Each number is 128 + 32 x the weight over its row's rms, rounded and kept within 0 to 255. Layers, rows and columns count from 0. Numbers have three digits each. The size before them is the row's rms in percent of the matrix's.

# layer 5 MLP gate, 3072x512, rms 0.141, rows 482-518, columns 256-383
088:208137134114178112106105169113068111142120145167128138107162102096116078098115148120092118175152057141075118108176102115095069104110074147133128083102147154148168174137146130160135154140106145111160155093094153133141094174146122138119099148096135123118132118178149149119151117096181112125168122171117115155140101146110144198134158101075107127107110105102147105099142162077095099179160
098:083111159188092119156120135174063071128061130132196130132115129130127108108121130201125165114135078153138142164120163127134129138148082104130140105109142080141070177110142164080118139181114179129112087145105142119088144133084162133111118150140115094125117109100115119107124132135079129151124124131149161135137138125025102191162170112168164153077134128102143141166128156131093097118096
101:116096074175155081126141141112126173111127119136071095103143133149142131168088099139143090145110153105167085130198141108129166176150136149169145147133060148105115070103113166085117177140125100100160159152156136128172123160142137149072143063181199110133137130134116115164091073171163148157158114128139143134112139112130109159183125149162113085151176109117080091109177165074112128161079
122:148070109165192068127164205203143105118141120149168102161084102108100131192062116167133142140128104156111138111103132136168159107071124109178082164108182213115076162150079033129175137106157135115096175151094161118115119143175133131126121135151125061166113198118145078142096142144077105169164100162110130117161123110086172121154109127096155107135118175105142172115121107104134156196100
095:166114156102160168124094075142114107151148139097058167109163060141085141123115142172095088134116134157124134114110151116145146104191061140164148179100127164119132103072126099194116152133101161120071073160129099142110121097152139104128148151181111188123164086139146089164117196129123096096130129142126116060132059134184108163115151191118145091169143140164170159185106118101107131141102
103:147169134127146104168073104187099159163173130195155110138127174154139116123141074077089150124131119150148158155149140145109136215209106127163106082174158109130138150122130183117126140103127099101106140120117091190181167114153142110154166118126192124107133151088073144139095122144135147150171154099088112147062145157177119123094081130130106102146113139162181120147111092201122109147162
099:119120155075118087106097190165144111124114148105089158107112138129086163108103120195079133097072131164105111115102156132100102123151092158179146153120113094115086119164080147173111162167134135115153133181103125183159105186155122121159122139151119169100050140182207171166112142136086129115174098085122061101179137131133063193100134103148166154153117147190048125140163108146129124095103
114:112109217127131068128091115137082113169139161056154180181173151094117120162137124157127117183083145155136131093144147105122141122128132096140133133132147114139140088085136065118096122109145160103060156133120130168149131089126104126147133111121063159109076109088179118164182114131119119168118180088081054154071063156146150130174103130163147126114102106139089097093172139061101153121135
101:113080112128126081114137171196224172114062066142182149130145186133153182131162117129174136104059080143145113141175148137127098129117098156105101142135166108074188116117119113159104207105149085120181098176136108154165100067072140076156137126178174134122120079133121156199131161155171101166109131067112159148128116186140168126154151127156113150098103121104136103137149118203122128145145
110:146108162124141119104093167157165124138148142113131138148146182118157149129217139145083092144104142123110114064138137147135164082106110166123136099129145136136128120086106182175149196169157102148146129147062111106125096083082107127143099129157212132201090121099136079096089144121151085127102124070135158125111165110150126115107103089146140124051077192101072134118037135155114094137080
092:099159110129163184173197110121030076131155113169152151123105125112162128157134142153077125104080081141109159145143128130115159159112092162146129114129125141176165065085144170155126104089128056065101198154133160111147091087143137126070145140152120175116126094167172128128112175129178071147124073110168097086105133124129164140133179132106130093139124143102145081132142099015091178179118
090:110102145097137147157135087142113177121110158119081224173131112069143166173119110112147141107098121128140130159145099212095091096136091114112121119130140113159099142141127099140096144132117130141096134137182139129100102088143140105063101145096119152086139148117116152125116093085106084150139155092159103170122113131081105135110150174174147136119190147119162126112088076157176158062091
109:123121111126120115118129111115170170134082116173179087133112145130138054102067089216168193113129083105119167098155164173165113143137153144145159133126146140118150170105183154147197127108136133128111145175155127250100133132113076130132110120172149135117117055112129130126129116097114118129128153121114166155137175128135175089073107104142123154088127159106105063130093123191153079112146
102:129124065145145159091151146138067139176159112147156081152188137124176130053164104081185130177136171106080108183122135139141137139160135167127150136145164147157113108118104109120150078091150155155173036161141083127108112175096142096171140160133207140060106092170118178165159119128085100132111123185101152174120164158127159163160115173161112102146104157164063136126106110127106053098197
098:124127073135137127099157189145149136209116089152150158128103158106105121134063102106159126149109160104131150130085137116153203115149186132138141176095111118151132137088070151188138174129089135107142101126113093153113116071157139112135095133114129101163133086122172092214130137114138147152130126139085127119168127066093182129173162188157117067057098157133153149112135130129114132110109
094:112142169103146121108143197137164139166109157096073152125147116179153096121129080088109168087161135117143125153146139140094153083129148133132084147144156119096138086096141076110154164135110122120175120198104112129124122172136132062115139108197145120128132189111147187208122170155090189161091131147125113114115124138170122221087131174175117171166131155145123151188068082083129112171059
106:139120125177114163067102115156127127116129170093142095164125064142141136125138096174161195124126095125112137155103101208044105135076107141153178121133161109137098122142128136156093115111174142131132104149149147131125114127149111135089191092119184105172122075099087115190105136098114057096145148141185157131111150106143065096165146115218143135093121113175142124117154073120094094153086
102:117137146100146118116133121123092131110110096170147092114104067112159150192087077144106087126163182140170127144124097106089081124129150104071123110137185072121150143098195147078162144171077183106072122139091125150094128117152071160146147092113189157045097109124129136108159133115126144139100171117130145137065131073100108111122142049142086138111170092140111125112146178131139121112098
100:143076137138140149130130135103131134130138162154105055141129162132153122145158091081158145118098114152142121126142124137077175202149137109145153157127192066144154131130130138143141124173142136046148114120157104176190154146136169172116114139119107093163081147138153148141111122086118134104147133164169138152173101157126117160113134187115085120130163190070145133150066135089161096106114
098:162104071150184149122083130122076181099120081053153097140109103112142123106149155114185115089121101106108160131166166134096071062129154148104115117192147134205130155129142105155107135101143124095069242128144168137080167130193094113130126091129168153072116101119162174160116127182160142096135128183184152151080124141053105120081141111141140104128089128068140199121146123085133130129021
101:138144105098094114114144163136117119137121083142166124118169154129147133104101139113137113088174150083113137136153181105113123138135230133118183115173141120149137099110151119165154157173117161101127150118159076223124130159130117167109151141164214070138147165157155172193141106109125057136090106095105148143132083078115138140187158073170120075121057157142090113124127133140146127155151
104:114098150141131131159166142143196107143205132074083068117133129178143198184145155124146078122090184102132153107126175144147150140183113143107183018184105142152116159158125131086148105129148193144094144099146127047191134154196153132140158131114164174131140135132171123154141102139115108132127110142090154144141179159142120146111129158164175061104099101111136113157143131133039138124104
099:116097155094103117141088127132085107135122139152168179141103142143122133141186087117095131203076061153155175095167107169144127151051113155143112160150141155123152107157178101121126144083144178176130167092150138123082140113112085069093134159091169148225120117039082144093224145152110131124138138145115150176073105110120121113139162150127041076165113154129123121180130164133137043141077
100:155128172145085084135132146139083172139096060123127113200137102111152168151111143136135072163151096106020113113088138128141110136120150106105126112092072146114168220119041117091146104144096135139090141117111142128103172122129080115154131113120157126118193169111147129131140110098114116142148170203144113136143124090164161167096137118160085110113097151110144143143127194154131092103123
102:155115145170079098113146172134094161092111071131093140080146144141123141135077091178127154155098122151133196156117145110129150095124155106125069142118094128095188169103105119154110116109092108113169120129109081132109119183075109140103083099185120155179082145076062174072125115123069116158202174166078125154152174095122137102144086081082177116131132142136085091146149151169044106216100
097:098150107114178102118113103113177053073141133119107103142142159128125126093111150148060077089144114115120190100163172112155116124138129103115097133157095162151119091115098128201097104071111136140160152165120169099086116094187145136124150166089113176135086174166186130159128107112161137120108144097147171136153133144111145117150127163066121108116075149113152197135106146119196105119076
105:141116126124167146135074138070099161068166146149169184113122138091107168177151115147133127069128119138112110099138115105091112043084126100130111089133137125139157123132119160099157128114179185148104156124160144136086165185147158126116092127187156141098113107132124157121149035165152181136094124210099146088111119135129133161164040100169087121122093173187140092129166121099149111146100
104:094093134127158122104117112139123148097096078126078123133134110099107089148112146056158134207124121112099090110192097185124093135128162158106096096081105099113130145141060132154068131112123139125064145123150182143158138153143121160098076116108120070058148154163064100099136160073086155088108147155232113128135170137133112133146140172086127133140097166111160152171141118138185132137086
105:149150085166108155080175089170129121162173092091101191150050053149131172153105127140176123171131149075126133196059147076133124178166165109110193143125147158143148139143153166110132150166117124129133095102053163092168159116149108091117124126133135150160117109114190187135142155180116165117214100130166157148097134149112101104122160135139137101181141132144144076156139132107117137171150
105:137113077138132144159143104127095199113077114155125131170136129084181064088121102122153135101147114164213173086134091117151186128205143081074125153121106208148139116134067145142135145101134112173102094191162168136069100143163100166094073110185133176169153149143138149083140127104141120159096150138122124105127057092141110135131138115101082163164126154126150087141157073147120149147121
102:106154157107118185073078091123055169155139138061062111079126155106061157111188099143161148104097090137124163133172147136123054114205141102152158136159106141154146180163127118087097075172119117123079160132170147108115107116141092081135095127112156095133148140099141152102117160118147110134113100202084159080104172175097140110125109124145071145107107048151127134194144114091140143124093
097:130196118096137094154159117147105135140100146115134145115177090176109157078057045115133106130071144176150137119055180123184111173145140097085167104085113099170130154139095138119111134187141098095141147096067090132126093141129162147100141134193044074094162089144151141195167098154171137146109124154179157147110101130091093132149111088088140114112170148113079106095163129098170122170125
097:180159096126118149181102152098095138149116117113130120148129108120147133147154174134185112097126116090136105107110143089133144149157080154152095140126166172100085143102115142169120136138125125124102047130156067070112108108084089132102105188121168128128113127170083148164083131124149119157117122140097143205175151102141105105088170132133102070099116082157124104112162084112108145104125
096:115131129153171103116151127147109175113132120146144156092168152164157156092075138154104080078127074081131090125154106138135148168109150111147153164127078060128079103051099128188093200078119110097127109119141126117092165153172089146109049151119141096127187133095151121164119128130121156123151126162104106104133082144106104153087150136107161148158123147125162152174112154124168081141144
089:161130142152096090106174118145126126089122086160083131145141130149115060113073132162075101052141090104077083177147145127171135086123060119127084145090121131108186095114087052144153202140164143104179141124191210098137136153110108125061117159130146148103181162162085164106060054084159091134092092138086125172134097088099154077047132105115112085142109114115145151099147167134159107090083
096:117130112169115076115103087184170102068152167119117119146141146159137147177087119030141209087119090074140104126143127139151162158166147108166151103095151115112083133085104099112182148127114167138125116193153087133106110089163141138088047130131099126113130098133135146159133083141095095156126163152132098090096227107140142148117132214150157085146172078094133103116109116191098094146128
101:178121134171138158173144128102126136111189139103092159132126105090111140170149140135168102111065177118153092108124162209154158200175122095066102096086099143114085131147140074088162094106137154136160138091178085117117159069147145126093140200115192193073118166078178131123132131215111140125133178114080115196150105122125108135151132154108129127104117082093143190129072077141071109152121
# layer 5 MLP up, 3072x512, rms 0.141, rows 482-517, columns 256-383
091:085137145141109169170131170114121125129149087148077132138134148172136125134148162102141125100104180147135155055115082092143107136140123101114130115135123097142142102140216109143176171156150145070204103126148130142124134142081141118120127108127169150139091078129058087125109060140106042141145076160194068120162119112114103094121092150149122157169131151132141128123106129142094143193122
095:109099132089162143125088094110175137139156101141070126146129084122141102173159128116170141086102107116123103116195180122117119129131135137131141118136118149120140108164145098131050129137162116136173094107100132100049153101124109217152121128087143108159130175148132212170079148086148074168177123070111133082167091101138116166143143068102118164080113130131086149144106131098189100132094
098:124112196131104136130092184089159118106146099160177103110124142167154107177185138167173140206108102140180138148134087190122112155126161103143121080109083170167133099082139117113123146075102080172147137125154146105150104189145112097090118152135058160149143127042156146067127143168126086187107123204094137116143111040114128082125176091145131114143131110081132162126119161097131135103140
113:135077115109118026089155158225126158103160117084156102114047104094117139188122153103146125107140054155182145123127105129138100124078169158145078200123152200092068160119093054149141131154133127086122162143135175125121119144194147123091093113147151094132119170083132096150104167143061109155140138132102143151122124093110128108174142050124144143168149131086117205062160095121145124183109
095:182094105102120105128096178112104139152120186120130120126078100150150126091155103149126148067161160169134204091152105072170091098139084146102153130088113093113143164148103119117175079129078117145075096150119133077085120130118150136122140159108128128128190109126124091101107101101109151095071130089133116067119155156152134201158203094110056092105162166151192139147105177133111118117174
098:105164174148130090108089150119155134132158077193115142111125131121103111066159182143084136169116092101193130099154102143139133111117088108122125126197143165101102153118108135059128130145177137158156077100089184069104137171126153125143191129173128192107176115126184131141075154108094126157159172159162065103153117151209123142177105174195117084145119182081124098134148168116134108174110
095:105091116120164128155153101116117089135129177142114124119130107143153135120123168052086137104146155160062114132125185141108163153116105144104103156129166114141132138143168111099152101171207084173116146080117174038096083132070093102125102100072133097153128094151074111129069131079142066130124086120145124153164118121130181148123132131153122097105075155129143097155060132095092089114096
102:113155125188124143098193168118118133077176137115080152142104143109083136072148141171150121069104118119134179194131139095143087133087151125081127186181125142137084138166198080100166159105181065151121108139157111144107123157107139116127138113140093108163092197098124159169138182159095099081140146189136122117136151121107068148155153133168159117119078111086069088143094087179093118083163
109:147149102119155087144159131114128154191093173123111077142130194128148085133133130099073102131151069131153185063122155072156143081123148155134107202108155161132129115124147080088139138100159109108177146179139160160133145145163108109093027147093074215163146105093077092100091143160173148145072123114117133082068085080163072123145127127126118174100117166079155169141137073078170147142126
108:140125125129072116096150074054112209100072114163173128097137147081143156128107179166099127070096115107142133129147136102139135139120081138150149151086107123145104138164123112164083115159089096085109152153136108112073143113135132115126185135133064143118199181148087185121175056139099159094092184119135107115163105134105175201165115158122064119113158091139171140229194102182102120106095
100:169179108154126131173136130144152148128068120142108156125115101159150166159116145106151173115149129106137176105118159130091140111164134150206165105091142146145135131090168108100156130130173138124148016117143099175126083148227136091192095086124102119118124147124091111155172123147086110214148087175124130092109145184086098132093129142101137148170093091111125110167085121107142111126187
090:143099103126020120167116057141103167084091133097132114118071147158141143110135123200106095126137142139148111167136091122235124152138117153117102110027142106156132150055104164134090128147082147079097115163130149128108121133084084144098130087066131138132105171124115117156052129134138147141142137176091117133174134142092074157128150123168113057128126169110112106111175095155097143151169
104:093104115110139118037097178161175140136156145103142157124126088147082126139136113101085167109113186098166073122090088147169139138102095089098101174156144125192125117183068145160104142135161209057171049109094112203120083132135109146168099090130159147142102112152163150139088156185168149115151174104080105088153140071170172143115121137130136115134086168061120126106159148129113086117161
098:133127085146148104110095195154124160139122161161133149127105135118204132136124107104126138084100108110083048208138113066111100086125100157094118077120057146176149097102118178143104172082128118128091178121121122161086123113209102156054109031144107122123161150122159131193144149159120046151143119139114118145134101135197119169120202117081181121055132147139142155160123134129137108112145
104:178088123083177056140148122121091161108132085175128116132104154132129144153104108180164157129168118109158133136130144081095097153184129069172136149112147111132203125135139095111091132151172082090155190117125130136121218148175104181102118065156146144157145133134174056176095139123096115079124095100174073126140123134183133118098169149103106125096094139154125117165105151138102167102181
099:071107129090166134164110189112136120140136142130092099082149077082097177099064163128167161118137114143140128137150142153060181081130081102121127160160131119078121143151113103173137095155083126123093183149155126063178130112131175165176120096087088152102122159133119155174120175100071190150188120140166077112138166133123079128134131130117072133086107135131138124212110122105159122124119
104:133164143114098177114155053120091104135133122076111118136158097176151142122087167181179164152144096125169071118157142128131158168146171140112168162144128188120172117126117082142159123152137125169166134112156142137104168172119137108143102128134118188103150169113102096143083108093107120092094172122089103153157057127113145152085168114105111103170098135097161090129146106138134160147119
098:099156158142084146096171111127140098073173104051137127130144146128142184132129158057089106076170172161190216112056116121142109110152105112142099095165110152105157151159130130121137144169086138147189171076164079116075100068145095099105098100129121097138130186159157159130129140125074130130104157182170154116143117181123192118129197199165142110144144119132132128130130114132094130093131
102:118130093129132114080123148106121121095183110077141185130177125142087094122149184152138079107169103134114142131134177128143126123101142108118136131126133114074133085131124125154154123135103156176193081089103127060102108166125100135156094149172108128163123071165117160083134176153173107107102184105138135128142131104129105147122154157157112136102180153112163108143107146149125133115180
101:102075067108093112126095082113152143058078165087145114152099102147095189081136096098132091107130149126156115128218127156061145104144164088135048153089052114158139133164117096151132132096090159131144091150110144132114111154157138109105136130104091135100157155155104130132078073163179078132167197171151119081127137169125132141143107142141131150091153129164120146148189172059123149177130
101:112143189116156099170093132164122134132082120084094107131101151118090152128145138149079102080140067192111144096132100107110136092150076185103123134100102140078131181110152114128133104130139135110152090130144115071135116166103106127114176113111129095141168072119121112117092153126118181110194134149157154100188172131131135132154147127162148144071095085126130201110143113112123147164143
113:114107167118132176109060103161132120129069092136080116147110090131144134124106113125144129097111084098178141186128126111147115167174136159112111139157074158147057127081103141131133102094109090144130150092111166145113164107104182124129107094098125102105115152147144132107125063145175139131162115201120132096132143107113132126112145179110177132100188181118166153095156065089089097106102
103:113141083135168121137102120147142084115178066143124150162132107130146143112148098178103096122146150150124075101120084130143129211182095169112138148118210124123106148121121071096150128137122100133143199139098145153112112158078138093115149171093130107115135126184128077146098129154129170125101081129133089150081107145135179102171136176076143109109146094144124154124236155069135133147147
097:037074128142174152104107122124111181132161080154143159132119085189117104147176160226184111157136099107158126135176108107127148187116087121153107172147206123141137113135114144182127147122152148106129152149103060102065169109082130100145091086146139129123072161110137147166123128061140128084089124140109148163094186108159158121119072137176142105192110145096170099118104140154179134155159
102:088166173135164160062136198147118131166173147103090134120151122074135139122111133113056149139148071151141090140085098127113142139144166129159133105094186071097094103176079125120129167081171112131058126064151142123091089124165143199154114101124097142183084105110150103120116117101099108074110160049140158105078191127139096099149170164077057091146124105133142108161078105106132065170139
096:140067130081155215135176139107089122083179122201190118061129165126143103127110088087147117079110091120108107100089141108070096082035085159217092154193157138102114110144071144171193168099202142122117101160125136124101087090166114126197141136102137143095139087131208139150124121098144048130061154118147147135054117162107137096165160113121163077124123134166180140135119067159121095157104
101:157129144106187129122128179139140116168138079126088169176142149113102142134143064155138088124107160108153102122125109141142133094098093129113124090101085113148129154161071161146143146056120118154131135108065073178171123143145156111124089116120094131148116075135096142116082081112159116163147103162142108121127150050143105169175104112135149093159118048109127169145149143118104171159131
102:121123140142136163125127138118101140095098154092090090142155079135166127082152195185119127141085139068101133093137183097130152107149119152102126092090178124136188133140099040099122148103111188155092188101149046087147169141115124133133141132100166126173144067085123084046132151129136112139134143166124138092075125118082115168106130094120181089127105159131129127109140077138107147101135
103:096190170164137170182096096129105168136112180121124089119161134088100171109115104139090172136118101121141153128132125161145125086144136120153151146125052149109078136143134160178104102091083121127103120145159102112148086107166097151124130081060185067116130094103104071136112106111132188099172067176105163146131159128174112138117086143134094107129120120130085114146107111131068061109130
103:145153104149125155088087089095141129123134131102101161113087125179135139125062098115119125180103158157117092139120152081101169149075136064187180093100165113171155093133192122066179098100097083155116146143197093118212126182150080101100141122119166170146106110027134081117167165121086147162118155208153100143087130139104090090124138087083126132140141171142043075139086112149143130170121
098:162120126126124078144199118094142135152129119136168158158103127154126136069181077156135198138187087159091104132107139133150094128119183116174118191059116132121150143108088191127139138104128146113129149143150088167133140105086138143101113155118096156135131165159203122129110106199122161121112133082093157123065144131165179109183122103143192222099127148120135140095124128158146108149088
101:101133117112116135116096144108145123144127108153082100141127144130165083166139166117178126119117071106154150146189094150120132120124105120160125125136154174148152110155159157159114101110126123077137157171177132108091090170106118135146151100093099131166128175174090130130114102142152064139150174142133083164165181174140093135110129121199098122111134109136113159120139096129154123142117
100:159060122159137127160177137127133113153086171142146090118124096156119102112083121170108174160146080078136154070137120101145146073107146117110141118212095081154128123099097150140148126114111178132109074150138105137175059070104151160134162108163134169107117121128205134088122090168159156097119130171115157109093098119149128106130118125109141067124171135056133135096167153108092160101088
097:130122125119081187176097118086161138120118118170163130137109150140156195127098131143050122121128108085205151069194133165154117119167136081155080147099126159129119096148165140206117154122151169117147080081178156118135083159145099148104093179091150112153172119065163115107159136085146148117158111093113164087096126120126090099160097152146146105093170158098138154153081134066131163124120
092:097115115152161118156147138175129108093186104128170084083116105117123178145157147116149154047089084128169147151134135142089160143100163081161197094150123096148155212107119199156131076148165109076111181129073078139113123079146159147070114143086160048134186096160102124127184120157116175190131113118176091103148141147095147094177124153187100132118168169139124073141102119131074138126140
106:140126068073204135127153141150112105084094124093172173103134255124178100177160120168179070129062146104111112174137152128105116150179131146149103063163088093112078137132124101126137131193163122130060119119154139137130097097084142179076110112132141128090140187188102139103166139132142102120114107113129101127170071166143183144150092094141130107126134129170151117152072130118155134153146
# layer 5 MLP down (transposed), 3072x512, rms 0.137, rows 482-517, columns 256-383
093:125165082060144114089114088125167157184101097158144129105119159139106063208164073098129119088123093097120161136104157147129105119128123107159118117082094129118128211155038145151028087152171108112125122126185114146149114157140110158141070131134164125142161097069164124126144152124094176101071130164086125110140094117143112095159121124098121151111161177132131114135155193121126153099119
098:147195061128125185135157147175092143105111116161106078096123143123180070169137099059098161129119085084110083046111121152134172148145091124129159141171116156157168174155157125074129158115117124126124108143143184180180134104166098128158107125165180156105116134126094111125104181154127214081096132148140084150150104110166144105135085142162049099129120130117140117131150104133068162114115
099:054138163147113132138191119132198100117159139122158142132077169121102107132078107124138112133176120105111135111133112113084121134129207118137157162113131100100135113148101144110132104200142138164147197114152157154107053143082160064151161044171113149138120112152142143172120126130137215166169124122167168168072146092105101178138083095162100140137164215140121158171140167141098095131126
122:108161106184227132109159191114114136111138092128127114118152072133139111086117168136163101147182122093140100113152031100094178160129106140185123165081157136167144078080111105132088108125167080081136184154072150146107075130123168111117059182106081127120074115087110105125080068112136121167140159078090113145152204135158081138136145111139081120175169145131060159152164127105108132203149
097:100138086126116159136118105112151188102112182111112130125146162112126089145081159148140102084151147175068134188162171133125128098151130096144145135141142095171161167143148100186092144128156146124092176088118133156126156109155090156089116104087154129137092119135111172108135143211118127142142153177172113163185169158085103063134104167142136130128123050139142135127133074173127149120125
097:138112063084117141137133076147114095066202123126134105075095092173148094187124103080192212157091145142181120218093148123155086102098168070134134164069140147117102131084140121113151093179065190107108136099152184167119121146140156174129113141150131097085090151152123135177125095121122139098089126078110148101075136138188127119177097185089081124123129132158186107137122112120109168114111
096:072153094199113120100066153117177189168147133124174111078121101122047085140138144082154045126166099089141131108182100088150194122116135150099164135105130099116105089157089133179086159153099166092184124129143092174187107151083142157108156136069140117136147075197102100178123127163133114072174116167087102103180125144124139152138161112104121068079152143163168141074144130165173118089104
104:132104206099136136113119096179152109143095071139131088164172088133107131179116089085141147109115082153103191095177112154066158145093189132152178084122162082192120137098107121105121211101146170111108116100105154190170173111124091098129193101150135063158137158153118140102100133141151127128111141095125119119080162146099132150103129154117083080112115138196132158166144144115132110163088
102:145163127182111139146146136096035065076144177130130152152092075149146153119069126129124137126165141105098138115089094157137107160118131166163103166112042134139135125127086082122139142100126190093163123146041124110091039127118130102118114111164156109146140189153130097126144162156123147146136149196158128131168083160123102164151106125118183062080077146134142130132112153173092161074123
107:148102092161118106094193125080121103164152096207088125131174183151076138097077132080091129102170138173157153144092190151118058174106118110060083086159132167113165177105138077106132117124138134130152116162199156137106127139147072137071152101100092162143080130120114139112165165113099156122111103186137135070182148074135112109093175144114143178131178127119148118135130140118128118165133
098:102108104123157152174173144119098135161212128150141149170122117176159114115139111152164099141076103062173134135140075172168151178103074140107083135139110090124159153157097175108135130150078134165166136127083131098127102118135149122037171159135160158145110083099149226186151136099153183103129111070087136131173139137141108179171073097183141110141167105046158103057109125103112104130067
094:116110172141116175164188181096090162088157141121127157147103083104136171140160164158101091144074124150177106184089129124133133076076080173134140139118148156174096100206134163085120150142128150159095184113155133112125120102118168111144133109139113128150166140168086100165153041108109099182162172107118134145139127091082102130071200101097166146153106127114115121144117086118128174133113
099:117149137124111126146176104127096182069094184154118143119185154171179126116172137121146176113184084132198095156088127116159140097130176092152134165112106177100143155079118081144129139104124089047119147088118144095105104089070096093120069103012166120184187090163119088148136128150135126155124127195144174108103121095100121130157155157091140068106136132112161131123138057094073112132111
095:165162100129099102207135076023136128083127169103161082085141125153107133105114087122130156159136150072130191131112128154129124184178082078107120117101144190181167142103131174116175168150108099144146082159108168094161100126089173109125131158102121081140136103128095122082119157085100188071082112122170156135179179138104145145133126155172091194156157109048139145140099079108117051171140
102:139135212153109174133095168067183169192164144182150111055086092108143108132198136125112152157150086117090089070149153136150110140102160164141115120094078125083089093197124138179145159110114122138072136199123151066121185104136099137189092151078164082147142107142217080094106100163111117221073113148207130189162108109146104131144133114161119107102158116153082170115183133073141137074121
097:163139133162155138166110151142125142087134162153198140207164180134103091146120112138149077112086118121135134096203168132145128097179145152172142120113097133139129100076097163087170176102148085136178136073128123156102119090143106174064152133172130235142146082070171131133205115139181180239137152151106147136192098127121149104154120075148126086111150091159106106088131138107116145105141
097:123081113120127087122085164166111139148130156134095111131125186070064097132161115087141092143122071162137110096153110110171115185178137165125185144157050084146146160180213122074094114127131124112138138123120072098132076096160120118157094138109182137139160147063118143119126175171124066109099164123134187159179138200080176150131169131108154143147133057108102156111094129125122151137099
101:155124097156177122119110204126111124092104169077104134141210123095149138109082097135095128143125103114202104115131163123164106150172190118083129133174166145149142137146113125175133059137064138114088157208131118112168124091108118149145116232141118193121104173158132123054150107147169140182162139093128080188134206105149154178137090143129131214119157153191202137125197132151204131177100
098:160091173154141191100141112247129104146125153109149152115168129123156093183115146168115123118148103085130133099159122136072111117096122154141124124114168050139146190116105141104151193128099101128146124135140111104115125093173114108106093105082109100117131131145115132150147219183161139126132106131112160117120102066130104042103092100120146135154124080136126150117150149068145119081140
103:149201090124154121135146060114121076071120122161133126154122134110150111176094093173178103096120103087135179132172104166169108151189200228153175141107147109129103138101184122144069118112101176129167142112140125167079146116154160136156088060180131101132136130116089117165095134190105109178104153143087155104073116080105175127146150135138088137153136144103158124099201117138190087175099
103:128164142162108099162122111092119161128102119138114168144067090200181107089116112086138047153113130086111155099130076129092101122152201083128081074176158152104099114076095168103142116134125096180086111111113152098095100179192096115157093169101129143122087122136122162108121172156154129105131100255158132105099190162166123147067099137122059103153162162149149109139128171098127146096158
107:101136159124150122138191135094184154107181090184123103198122162064121163107155146230100056177131194140166104107106180144134147084163133126129099116102131106105137093159136113141135119116091113180095082115127150131152093139130118157166135173062159093088142138156141101133093120176129128160119171162140149114198074097087163096131105190160111112118116139071133146120116125060193135108119
098:106155116111119181155060095116141112148101172119079115133150189144128165065160119149117225166079123188089070158063152108131112154141087119116094103188105116104188137155166116121140093089102120123116106109184108114111059137113101167125118154170166129150133146120143148217198130119076144117125104159094174082043097139147087164150103140150116178146167170243103159157110137130112139091113
100:040078127186115149169136153106106114136168144134080094103132135162111105132118138097130086138096156131179116088091093139083149139119090105133119145085188135140117158155206117097145095073148101085094106152096112148116150128068135148125150153170149129154133098143107137120163123138143078125090141103150101084111120128160153108106120091155110188119134069130108121083163129084084145106073
096:161089123102144105161154177112110138160064109080187084146085154151128131173103099148168104135106075109163145118200143098190159071115098083109114185112092146118089168123154162169136135131129144186153114103106151084124101121103126175072119134124178146153130138140149096130102158083166164101138101142153081152128150180102131150104115130099165097114249066148090155113112120146168117103142
100:134144152144085133112076125152166171133164182107132151128095166163098142142095111157093075186166126111186141114138196107109142156199141067107093115094127107132091118076151046091103125121112123095128140102160116120100142123147161120061108099079121120147057146102155118107120162159132109109159158133067100138155180104139165084089096051119141199161082145145143119152164159111139170142122
099:142136140061117119143117095112057070102131108126125162123147197118145172146097123079142141134175123113196130089133152142128127096076104125137142135148130126100099192108095151144103114126124161154113086116142173099133161180159098095148111133169116092139162059126100147152117087103117127113092100139152141108156095130131150099156141163043168125137148127140141139079197109140177140088132
100:164096090136120075133116120073102112130107138097110164159158097196097164116125128152129137158157159109188156176073138161177127097128182106131180076087101177124177076124106056119091134148187132100186112109068097155148093093134150133117118120163119145102116151125126157128064142168154096093110148128106148164082125121189167131168086068168154183184172144071096098137119117158112121129147
099:135092145114131108128140162130143129164075118152128191115133085139172113147112172154113112056169146149122168105134048093076131100155132126147134121094153105133119100115104142095132099149113118132074112119079114107140129153119128077133171108096105112157181183137153162128073138121104129143138151163116089166054160110147152116145087164182174172129138149079143116116118096100182160146117
102:118114191181181129116105181080152148130046199119135123101166180190115123084146090105176094137148106091101147097132128101164144129164142138120173164139127116057099089101111098160122168135090175109123138129105122127079112121140106087087144189145133127116174138109092104137142155173098119143135173082099157078160122176180115138077100136118142139094129153104134117137165186101145128130140
101:171093176071138113202145071132059107122153114127126103138190095079111134134124076140126103118168162130127149138112112140104144156146160156106157103106180142137133137132177178095204146123132106095150104043195101147157115116178135125118186137188122112132181122136128139161127150129134102140178167150106090134178083204128097174059143069151190169134105133145101161157123093123107144100178
104:158152140109124131172165134159062136149136102102163124119107143146099179158097087154093147158145122131186152100129124157154109146142176148120113157101125124135120166165137071080145151116134109135048114123054138134092101142157135176168124120172154135179183129107087130132158176176116094136133171131216141101142108133112127055151159099156140141107153160126152114149119096144082116096114
098:094143092104175135102158151127112120114119136145117156104200155167144177158170092137116093163110135153099188150120118102073072095098146142156163150107125175088152121137080147103144145171180075141164156137212108131136124141131123126135122082106104148108141125112083104101167120170159134158160122134156150153132115178055123117135041130174087140103074104110164120150063123145137136180142
099:135169156150144103178091167114114153153115159130085082110120107154114111099178126086093129149130121146153117154146133143196134105157131161145196146137133100108099135204129163123134131094145140067098132120122172156151101129059108050096130101162041103152116083137132126108110074127098117167126109099165090132093172149146118174104186119089185138150147112114128127126108163146074115132128
094:112100196204158099134173181118154137097081075096139184167174116144117140043121164113137131110149105099078082100135128083114125117150151175101117104142109109199141093079078176151122181163083109153107132127162060139103133118139106161142100101087077197132086138074117108114115131093154101075186177138117099151112028170152117170110156169128143091103056113141105160136122080135128117125054
101:148150122109045118059092106156036134125109136081132142123143150123094122176174092092096132174109154090145093134099137173197136109129168114131159112173113121179117135083166120147168091131103151127154089141143118135136067135127088017170163185152136103116168136151080119152159155181126109122154110113130125128113076118158077144183105101133131181132091119141130196077168118041115113157184